config.toml
num_hidden_layers = 11
hidden_size = 128
num_attention_heads = 4
num_key_value_heads = 2
head_dim = 32
intermediate_size = 320
vocab_size = 2602
hidden_act = "swiglu"
norm = "rmsnorm"
norm_place = "pre"
norm_eps = 1e-06
positions = "rope"
rope_theta = 16200.0
rope_fraction = 1.0
qk_norm = false
attn_scale = 0.177
bias = "none"
tie_word_embeddings = false
parallel_block = false
init = "normal"
init_std_qkv = 0.0423
init_std_o = 0.00901
init_std_up = 0.0423
init_std_down = 0.0057
optimizer = "muon"
learning_rate = 0.00718
lr_mult_o = 1.5
lr_mult_down = 1.5
beta1 = 0.9
lr_head = 0.00609
max_grad_norm = 1.0
warmup_steps = 200
schedule = "wsd"
decay_fraction = 0.871
decay_shape = "pow"
final_lr_fraction = 0.0
batch_tokens = [8192, 16384, 32768]
max_seq_len = 2048
doc_mask = true
train_tokens = 89130000
max_steps = 5721
dataset = "wikipedia_en"
Each number is 128 + 24 x the weight over its row's rms, rounded and kept within 0 to 255. Layers, rows and columns count from 0. Numbers have three digits each. The size before them is the row's rms in percent of the matrix's.

# down: layer 5 MLP down (transposed), 320x128, rms 0.0555, rows 84-97, columns 64-127
# gate: layer 5 MLP gate, 320x128, rms 0.0685, rows 85-97, columns 64-127
# up: layer 5 MLP up, 320x128, rms 0.0664, rows 85-97, columns 64-127
down84 090:132111126147136153118146122149098197090142152106144123150135132101126120133113135156143148105110152129095128124113198104174131082144100150109125093088115098131136121128098166079112144142084156
gate85 095:118146127117137124106136104169136130114148108154136114151179129159148178126095112134144150097121110120161095153131117127112136110125119107167104099125081132158134118117196145160146148130117176
up85 085:155138129174144124153130108095103157163138145139093137124114141130126093106119124133103103127120143113096150101140139118132119137159164188110131134159161146074129137139131122137112133092165081
down85 093:135111104104079121131141101142141167132134109119128130137185133169177126095072110117133161154171126148137161133153105112148135086142118137143128125137098146145123155100145115149123123111124108
gate86 099:110122138176125132085134143134098156147154110152125110189131129156089151122135115104176127098105139137135161111159125156133106117113133140148121141188101119116095140091182178119087115152151109
up86 107:128115130109127127114153130116150134154103101107166130114170136112155128139136129134101138143143145146136112129083130083125137177095106098122130159076130122100130110122095130152158201150136145
down86 101:142116134129239152132106129146152105128147127132059127127104151131142099130081158107131149120139148098111125078101130132101148094133118114114111106108134154154080104137110084078111141133115129
gate87 124:148126159101111151124137152098101164117137145123142125126101081130152134121102150135187117088121101146083104116103089150149095141133101109159129087130132175147134103125151088114096107098166110
up87 119:127137117148098153162122130166152120090142140145098132175134140154108151134159143111106134102131099114116098176132121113132101119101077150171069130118117080113120098074112107154107107128102113
down87 109:141150111140092105113143106125116103125112141118104084161108075152076095123149099121069177105179131114162162079109132106112131108102116143152118126155142072121150146171125136154133149123116139
gate88 110:110111112165106109148126143125076150117110149127132146138122105129139128150140102119120142121159122092141152083158099120155127125106097106130159086123130156119084113116103147151138126054094193
up88 119:176111162131108099153136147103115164123124149087091132126118108138133165125112135108137143142155145110131142123116130176112122153164097101096114164131129132129083139152127147118193124128114169
down88 106:144145155100071116134145097106099127102154167173153121149126124158091106119118140135104108102145135127128114128131115142129120142137122094147095127099117135116136069146110097073114117114155147
gate89 087:065144107171115175095151122131114108161123132142091158114133097139151122084128135140090095101144110103147141148133142120106091149137137137117096158131135173117096089116067099157180145126087098
up89 087:169092162158098115137105174104098130087130129126148125119101143152107164138135130091153184194134108124131111140085158118099136115101130141132163120140120115188098138125146162086102123087163091
down89 087:131147096155159168135140109126116172162119120168094138137146118107161172113137143139100137146131149136118130102166096165084105173167117095112080111130117105149137134131137113118120099143134174
gate90 092:153123139100088105139176129097167160101112087077093152111182151097141129127145146143078100113155141124125076157115151133162074143147132138108117152138103095133147118152111099090130143095166113
up90 092:144136133132124112147136103114144146166128120158119118122157136168117093152093161137143116095108158102127135139127137151124176169160126088150107130156123145124140103140152150089120105116093146
down90 104:088102103140134106134130115151168113136128164135133205125174142103111116129129133112152121127122120127157142148140141158124135123131120138103126163151112157095132088155160115126187110157119121
gate91 096:097145137138122162128152174146133150120167125134115130139182129141140089155120111126116138149092148142117162118148150176154114121175127127145111126093137052103098129113131064119089154143149110
up91 088:146156088175122128148095104164154105190127148130130101113098121141121127123151083157120126099123176084148129123094138133107136158147144106115151101148114155120151139132123163133127137156104154
down91 092:105088114134106102184124135172163116119121161145114106149114123095118142111144119122093106127117122077120116121133125165104126153152139139140150096130088127150165157142130169134105147168147115
gate92 104:135118117082132132127118161152151156082135103105165147132092166107178089158120108111117129144111129127156148111132119088195123079113137141129117155141101088131141100128154109148087150134139094
up92 111:134127138138118135125120076084152155093165100129104130158107122149124129139171142122091118132162162123164105088105162136093119158136118131104107139122115108106124143149097167126158108082111099
down92 103:156188117134156120128176139145143158151177153093138153131172179123166107113130081114115117171130108156151137134104122137171142105108157111114093120165092118106158128127121120149124109088127121
gate93 094:110113132139093125163094131138108124104111119136137123150130144112081123121139106108148190192127151135169119132130140125127119139099114135153121110141174159117152097103132136125114108129147158
up93 093:105150100091126134192109131123121127145162102147156140126116169127128126174106172131114135135085161151122155143146157142158173158142134144091159062154164166131106134154127145132112136109125100
down93 096:133137139117107080110125123128136148127117161130118127161127120132140154108085110122094104092110131117127093092137124154143134145150153140163096106153170119133116131099084163088130097138096169
gate94 100:137115184097147117156131135148123119129141126150143143102127146144121114165121114140127160088141107114114128162123124092163114119163117165120143132103129108118131128152155141091095111148135152
up94 095:164118130124096140154162109161125158158105080156141133142144116145159107166182133110109104137153149154118162112173128085158157140125142141151125120123119103067117092127125105111137118164138136
down94 094:170136121148136108108106150112165119126153111155130187170104137113176154098151116121077137149136154140122099130147139133082131138117106113120109132098068103088104135134107103132129161126122115
gate95 085:139094054182175131104116128063103128115084168113130153091123167114132116138149119110116136141170122153115122126111116111137182115172127144113142142129130125157131106148118167097138136145130173
up95 096:156146113105214123123124112104095123129130142149111095086120165124108127127132130141133109158153160106119129156099115126115155115181139132132164130119127111163120113129111156124075129156136153
down95 097:134147127140137129122114121136149143111111130130130171161110171081131133152114090143115131156130168119147134136148116120126151160172118116121117094149096125104137119141126140119182160137123141
gate96 104:091106146115136116130123146155140151127203078117168153105166155136137131104075109119125153128118119125138110127131155111099105166119122144115211142120123120136121162148127100158166156121116112
up96 099:124126170137092120144124162140117155138128102110147137114135092095133123133126124125129131141113137149087094137108137138126110209112133125096166131107163123149118173129138096112125103105151140
down96 101:130125135127142146106116102092101078080084127111127129138133129123099134119145144179118119112144113169120142070102106158144108152121113109093112153147146142128127105129132131087095110128132100
gate97 108:133146093095169113102129135081070109119133159175107110129113130101145130101090135145167125159139077111115145102094119077122116152130068135108133112126064117133101145146157105116105132115130119
up97 094:183132128162137112159166148102108122113111124098127146157115127161140126128105111156134129091105109105101135123087118123084194162126145184128124133168104115130106100105123151113146121140107114
down97 103:154130126124182125127160137128094110139120157127141134113145108139131120110101172113126143133180114128070150120125130100059177121131124140145122141130126102131147089102126197110105142127105125